Weights of a small GPT-style language model, trained from scratch on English Wikipedia.
Size: width 576, 9 heads of 64, MLP 2304 SwiGLU, 57.2M parameters.
Architecture: rotary positions, no biases in attention or MLP, untied embeddings.
Each number is 128 + 32 x the weight over the matrix's rms, rounded and kept within 0 to 255. Layers, rows and columns count from 0.

# layer 2 MLP up, 2304x576, rms 0.168, rows 1294-1308, columns 504-575
[[155  52 124 145 112 122 155 158 127 107 113 183  76  57 196 120  77 150 151 100 150  90 142  96 159 163 168  47 121  82 164  87 106 110 149  73 166 195 167 120  94 164 133 117 146 210 122 156 151 122 130 111  82 112 121 127 193 144 114 111 128 170 212 141 203 144 121 125 151 193 102 114]
 [124 112 116 153 117 179 142 140  55 169 120 122  96  59 105 154 104 121 134  99 106 157  90 125 111 140 119 144 169 100 137 123 117 128 145 112 166 133 154 149 151 161 120  91 132 116 127 174 151 124 109 116 110  75 155 132 136 168  95 127 167 141 132 143  92 183 137 160 124 121 124 130]
 [167 113 106 110 151 131  67 110 127 160  99 176 141 132  67  70  93 185 109 127 132 157 136 214 152 120 160 153 106 120 121  92 122 184 126 109  83 134 112 121 157  99 134  53  85  76  52 115  97 149 151  91 146 123 111 118  89  99 151 129 102 131 166 121 151 117 116 113 120  90 114 117]
 [ 77 128 103  97  88  85 104 172 103 156 106 142 169 134 125 149 115 156 124 159 123  66 152 140  96  86 114 116 105 136 158  71 106 146 107 137  74  37  77 171 107  79 216 115  90 101 132 117 189 105 137 123 137 108 156 135 102 110 111 114 149 118 176  93  96 125 120 106 140 127 132  55]
 [132 174 172  97 141 162  99 115  59 141 105 141 109 147  58  66 125 158 119 127  97 129 135 173 163 126  79 147  98 166 121 109 140 154 132 136 100 101 157  85 121 107 127 141 169 174 145 148  78 138 138 117 145 191 189 145 147 115 141 136 176 124  86 136 211  65  98 126 154 135 180 152]
 [181  66 165 156  92  96 189 131 123 196 138 134 144  77  80 124 141 149 140 137 145 126 142 192 106 130 135 109  76 123 107 140 160 145 117  98 125 152 143 109 134  94 109 133 118  93 133 138 156 170 138  92  66 117 185 132 156 145 131 102 137 184 151  90 148 139 121 129 109  98 164  93]
 [168 131 115 120 123 142 154 167  55 161 183 175 160 147 161 113 147 185 112 101  93 130 148  78 136  98 147 122 155 111 102 151 116 135 110 181 158  96 147 111 104 184 164 151 135 157 158 120  47 160 164 182 122  98 145  96 164 101 116 121 127 126 149  77 138 118  71 139 126 126 117 143]
 [ 91 134  76  88 156 107  96 137  78  90 100 143 137 142 146 118  83 127 124 165 130  83  59 111 143 203 156 138 158 142 150 128  90  94 100 150 115 109 122 111 129 149 169 131 102  66 144 126  95 140 105  85 170 107 102 161  93 135 147 134  92  65 149 106 136 183 154 115 104 113 172 167]
 [150 110 110 117  71 126 164  98 181 108  82 140 167 113  72  70 127 152 123 181 107  81 130  93 159 146  68 162 114 155  76 138 152 106  79 178 110 113 139 108 110 137 134 141 135  55 187 128 117 156  69 168 132 140  91 120  60 146 111 183 139 129 117 132 169 141 117  99 109  81 157 152]
 [173 115  87 131 188 141  89 105 214 173 113 137  89  89  82 133 148  99  90 124 127 123 153  96 145 172 105 106 126 137  96  82  64  80  94  72 104  92 129  71  78 152  64 118 168 150 150 118 104 123 137 122 149 152 114 146  98 150 180 118 119  88  90 144  91  85 158 111 127 152 144 129]
 [162  82 110 176 143 156  84 150 137 165  80 118 138 101 110 187 112 144 182 126 135  63 193 146 148 103 138 119 101 117  99 146 183 128  95 181 171 181 150 111 153 117 116  98 169 100 144 114 106 147 204 101  98 113 156 124 108  94  93 118 144 200 151 112 134 124  93 174  92  70 140 129]
 [140 120 131 177 171 133 149 169  60 173 183 118  92 136 105 175 113  71 126 139 172 108 157 111  75 130 131 147 113 151 135 150 136 116 151 143 116 134 131 112 136 176 200 124 186 125 124 119 133 164 139 124 138 104 144  90 174 166 104 176 127 116 131 118 117  59 102  88 126 138 113  43]
 [114 182  70 134 194  42  98 131 149 157 150  97  70 116 138 103 122 134 120 193 111 105 156 111 103 140 145 109 112  88  78 133 119 126 137 143 107 126 145 155 171  97 143  90 117 137  87 111 204 125  88 143 112 114 159 176 137 146 138 149 123 103 195 132 120 115 105 122 101 198 160 127]
 [129 105  53 103 107 137 115  97  69 130 128 133 125  43 176  78  97 175 115 141 116 134 111  88 139 101 136  42 148 175 152 147 127 143  60  86 155 151 133 183 101 107 160 139 112 140 102 142 176 110 100 145 111 153  61 133 168 119  97 130 154 152 127 133 134 110 190  81 146 139 160 155]
 [157 149 130 136 102 110 146 174 154 110 138  58 155 142  89 171 165 132 154  88 135 144  89 127 124 136 159 161 101 126 109 117 132 163 162 151  60 177 107 113  94  93 102 105 108  96 147 122  62 100 125  77  87  38 140 108  96 147  91  91 150 142 114 102 137 126 134 146 100 131 172 134]]
# layer 2 MLP down (transposed), 2304x576, rms 0.0798, rows 1294-1308, columns 504-575
[[134 106 147 135  68 120 162 105 138 115 109 136 150  52 136 140 115 115 137 138 154  77  96 163 145 160 118 119 192 171 120 151 119 106 103 140 116 159 111 148 112 101 176 121 129 182 122 142 138 104  93 105 100 115  89 126 135 111 119  85 134  88 135 134 114 169 121 117 174 145 105 112]
 [ 99 127 117 193 178 122 193 128 130 142 150 132 165  59 149 144  83 128 137 129 155  72 172 138 133 120 126  79 129 136 166 131 129 140 133  78 110 161 189 131 134 138 155 144 151 133 184 183 159 127 125  93 113  71 145 171 108  93  77  57 135 163 191 147  87 178  68 132 108 113 117 122]
 [114 112 147 143 128 140 114 173 126 105 136 139 125 114 169 133 104 153 129 118 149 136 191 131 114 117 143  73 104 130 165 151 148 147 150 125 109 102 132 145 136 117 109 140  91 126 155 156 129  85 119 126 172 109 129  91 151 151 127 121 135 110 153  74 139 113 141  99 125 129 159 162]
 [ 57 151 183 104 137 176 157 179 129 255  98  77 163 151  65  94 125 124 151 117  89 113 105 103 101 223 186 179 212 140 192 111 164 136 127  84 132 117 125 103  85 101 173 138 155 133  38  87 164 154 144 131  76 107 152 145 121 106  89 139 123 124  84 105 141  76 159  96 106  90 156 143]
 [177 108 198 108 147 131 115 119 121 122 117 170 156 110 112 111 121  97 140 129 170 117 113 142  94 147 120 183 172 163 153  95  97 133 160 132 104 139 113 132 133 147 113 131 132 131 106 126 112 138 182 124 109 205  90 137 102 123  97 199 111 161 107  70 131 125 148  99 224 121  83 189]
 [127  96 149 101 120 119 157 151 113 135  99 185 139 140 139 101 156 121 140 101 112  78 142 100 150 100 137 122 128  89 114  54 138 203  76 163 112 127 160 183 170 107 140 140 134 143 141 102 131  57  76  92  82  89 178 161 113 164 172 194 136 166 112 101  64 153 122 116  55 145 162 181]
 [175 196 111 132 106 139 193 113 114 184 126 136 165 173 124 117 119 111 203 142  85  62 180 142  94  97 100  93 135 139 163 158 127  81 129 120 104 117 171 127 104 167 150 144 117 151 157 161 161  80 119 130 141 137   5 117 119 213 110 149  91 103 195  90 135  92 112 157 122 137 130 139]
 [ 85 188  34 138 148  97 107 142 120  82 113 167 104 148 146 117  93 122 141 134 121 122 119 175 173 155 181  82 120 141 182 121 121 142 107 131 104 142  87 102 137 123 167 103  79  85 127 106 113 122 114 131 114 139 127 107 104  91 109 119 126 141  85 125 155 126 142 135 111  93 119 149]
 [ 90  51 163 164  94  86 161 120 101  81 170 110  95 149 151 156 143 101 167 120 105 143 165  54 111 127 118 120 124 130 138 164 155 148 158 148  75 152 141  60 149  93 101 156 149 150 136  69  82 116 191 157 137 146 157 136 113 131 121 120 105  63 135 112 105 107 103  90  93 117 125  92]
 [ 90 104 167  60 142 123 115 142  77 113  79 146  96 144 152 191 152 119 150 195  80 117  79 141 180 180 105  72 126 134 193 138 105 152 142  98 210 149  95 137 130 155 107 146 155 129 143  96 143 172 115 129 125 153 122  89 123 133 118 164  92 138 130 168 110 151 129 156 110 103 115 157]
 [134 114 120 115  97 136 132 204 161  72 175 192 120  89 120 173 196 195  91 170 100 109 149 100  93 112 159 226  88 158 128 140 148 109 124 162 149 144 127  78  65 137 165 130 139 180 133  95 180  81 120 108  96  59  94  74 185 124 155  60 129  82 115 122 166 124 117 167 144 108 159 119]
 [130 169 149  58  92  76 127 130 129 152 116 135 119 118 167 181 119 173 155 101 127 131  95 104  92 119 162  91  92 129 118 151 123 176 164 159 156  89 150 120 133 159 123 118  43 119 151  94 132 161 104 163 120 134  97 146 108 138 139  80  99 142 125 177 205 144 143 123  71  86 149 105]
 [107 133 119 130 196  96  93  98 186 105 116 176 153 122  98 167 160  88  95 130 122 140 115 124 117 223 154 129 185 190  52 124 106 139 161 124 118 146 166 113  82 124 111 142 154 173 153 133 125  92 140 136 102 178 110 124  74 125 168 126 159 106 176 171 100 140 133 125 126  84 147 166]
 [123  49 116 156 111 173  92 109 143 134 102 125 102 126 143 105 157   0 118 119 148 111 201 114 119  96 179 125 126 141 105 110 139 136 185 173 170 196 105 140 107 128 186 100 105 217 171 167 165 141 144 121 174 136 164 109 194 164 136 191 132  60  50 101 122 106 128 149 162  85 116 198]
 [ 53 125 122  88 106 132 164 133 147 124 146 103 140 125  90 141 169 161 148 112 149 147 171 125  93 139  67 142 111 122 144 166 119 198 153  54  86 155 154 128 161 125 120 106 113 109 161 165  52  98 138  65 131 113 120 101 171  95 120 122  85  69 118 114 170 121 157 150 133 113  61 156]]
# layer 2 MLP gate, 2304x576, rms 0.163, rows 1295-1308, columns 504-575
[[146 153  93 102 135 127  94 105 121 126 140 109  96 124  83 108 149 144 100 164 117 144 100 119 153 108 156 130 110 121 118 109 178 125 100 148 128 132  60 159 157  88 111  49 139 106 153  61 112 126 135 125 117 102 139 138 112 176 137 128 107 115 109 105 179 148 157 100 159  99 100 155]
 [ 97 152 116  92 121 119 177 156  95 165 138 119 128 108 175 100 119 131 153  98  91 160 146 203 133 151  70 138  97  86 149  81 101 164  86 134 125 165  97 122  96 137 103 155 127 148 199 146 111 113 150 164 130 108  92 149 114 112  63 153 149 163 126  83 154 160 120 113 151 145 144 177]
 [172 143  82 173  61 100 133 103  74 108 156  83 123 131 102 139 128 112 109 126  78 101 101  54  80 191 115 148 143 220 168  85 124 135 164 140 171 113  94 205 145 105 166  98 161 181 138 199 171  93 166 129 152 129 115 147  89  94 134  92  94 177 126 187 168 141 128 134 168 173  77 149]
 [129 165 123 201 145 168  56  95 135 140  89 136 150 177 121  73 185 135  78 152  84 123 155 105 140 147 119 146  63 126 158 174 181 133 153 138 116 112 129 157 149 132 112  98 151 126 138 138 115 167 142 131 161 130 174 137 102 128 159 141 138 134  86 120 150 122 136 135 153 148 159 169]
 [136 133 190 132  94  86  60 135 163 105 144  77 106 125 141 114  66 144 174  88 138 162 170 182 199 125  86 134 108 157 114 122 128  98 119  77 185 150 116  76 132 103 155 118 156 134 145 132 125 147 119 108 128 127 191 121  99 103 173 154 120 123 170 150 131 160 201 138 149 178  89 126]
 [ 89  55 105 124 154 137 147 113 134  50 159 137 176 161 157  45 136 147 105 114 116 160  88 106 119 124 144 177 127 162 121 152  32 150 149  87 115 126 127 127 159 118 145 178 139 131  97 112 167 131 123 131 114  62 152  93 174  46 156 171 182 125 130 151 151 121  72 146 123 149 146 185]
 [151 161 140 139 179 155 108  90 150 149 113 169 158 135 172 124 209 115 149 131 115 118 156  80 124 190 160 131 101 128  88 151 154 130 172 131 119 146 118  91 124 100 114  77 122 199 111 192 109 111 188 191 121 133 178 104 144 171 142 116 159 181 121 133 123 157  97  84 156 121 164 103]
 [132 115 117  87 112 128 188 114 162 127 128 147 123 109  96 138 180 152 141 107  61 114  86 100 130 178 120 139  78  90 157 103 145 170 107 144 131 168 139  99 102 122 161  90 132 106 145 188 133 121 143 158 125 108 120 118 117 137  71 121 100 125 110 123 128 142 171  73 136 108 165 134]
 [129 140 123 135 149 139 128 151 148 123 151  96  74 144  83 113 167  88  90 120 123 176 149  78  98 149 126 117 133 121 144 104 118 116 127  95 167 137 104 124 104 174 106 148 129  85 138 128 144 131  89 146  74 108 164 144 110  87 168 130 110 104 114 128 103 111 129 131 171 143 149 166]
 [184 153 100 165 140 108 121  95 132 153 111 146 133 132 102 153 146 154 100 136 174  86 124 167 109 108 102 164 134  76 136 102 162 100 162 108 111 185  94 104  65 130 110 149 154 116 133 107 141  89  54 118 133 106  89  81 148 104  79 123  85 148 145 185 149 107 196  82 135 145  90 136]
 [125 131 137 143  90 139 143 108 146  78 212 128 158 112 156 111 118 142  83 147 108 185 122  54 151 106 143 126 134  58 147 101  63 115 152 125 154 128 115 123 137 136 113 135 172  73 161 120  80 135 136 147 134 130 147  90  93 124  89 171 151 137  95 136  75 111 169 131 122 134 159 162]
 [142 129 124 160 196 152 101  90 115 109 140  96 135 155 172 142 148 147 169 155 107 141 130 180 132 121 186 106 144 118 126 129  72 121 147 138 139 109 148 170 114  81 137 139 151 190 127 101 169  96 161 165  97 103 173 125 140 119 132 169 114 155 172 144 101 137 136 144 138 125 100  92]
 [136 158 147  66  86 151 159  79 187 159  80 112 103 109 135 100 137 124  93 105 104 163  97 121 145 174 139 179 115 135 138 156  75 130 175  55  75 155 167  96 128 155 101 155 189  93 118 132 111 122 160 168 185 108 159 129 165  73 120 160 134 137 139  29 129 114 118 150 151 140 158 144]
 [120 198 100 152  80 141 131 108 124 145  90  75 148 155 114 148  86  71 109 139  94 100  80 103 140 117 149 110 146 183 137 195 125  89 118 195 187 168 131 102 107 138  93 160 109 139 100 126 139 151 134  98 132 151  90 139  94 160 147 150 170 120 161  96  92  69 183 127 143 159 126 104]]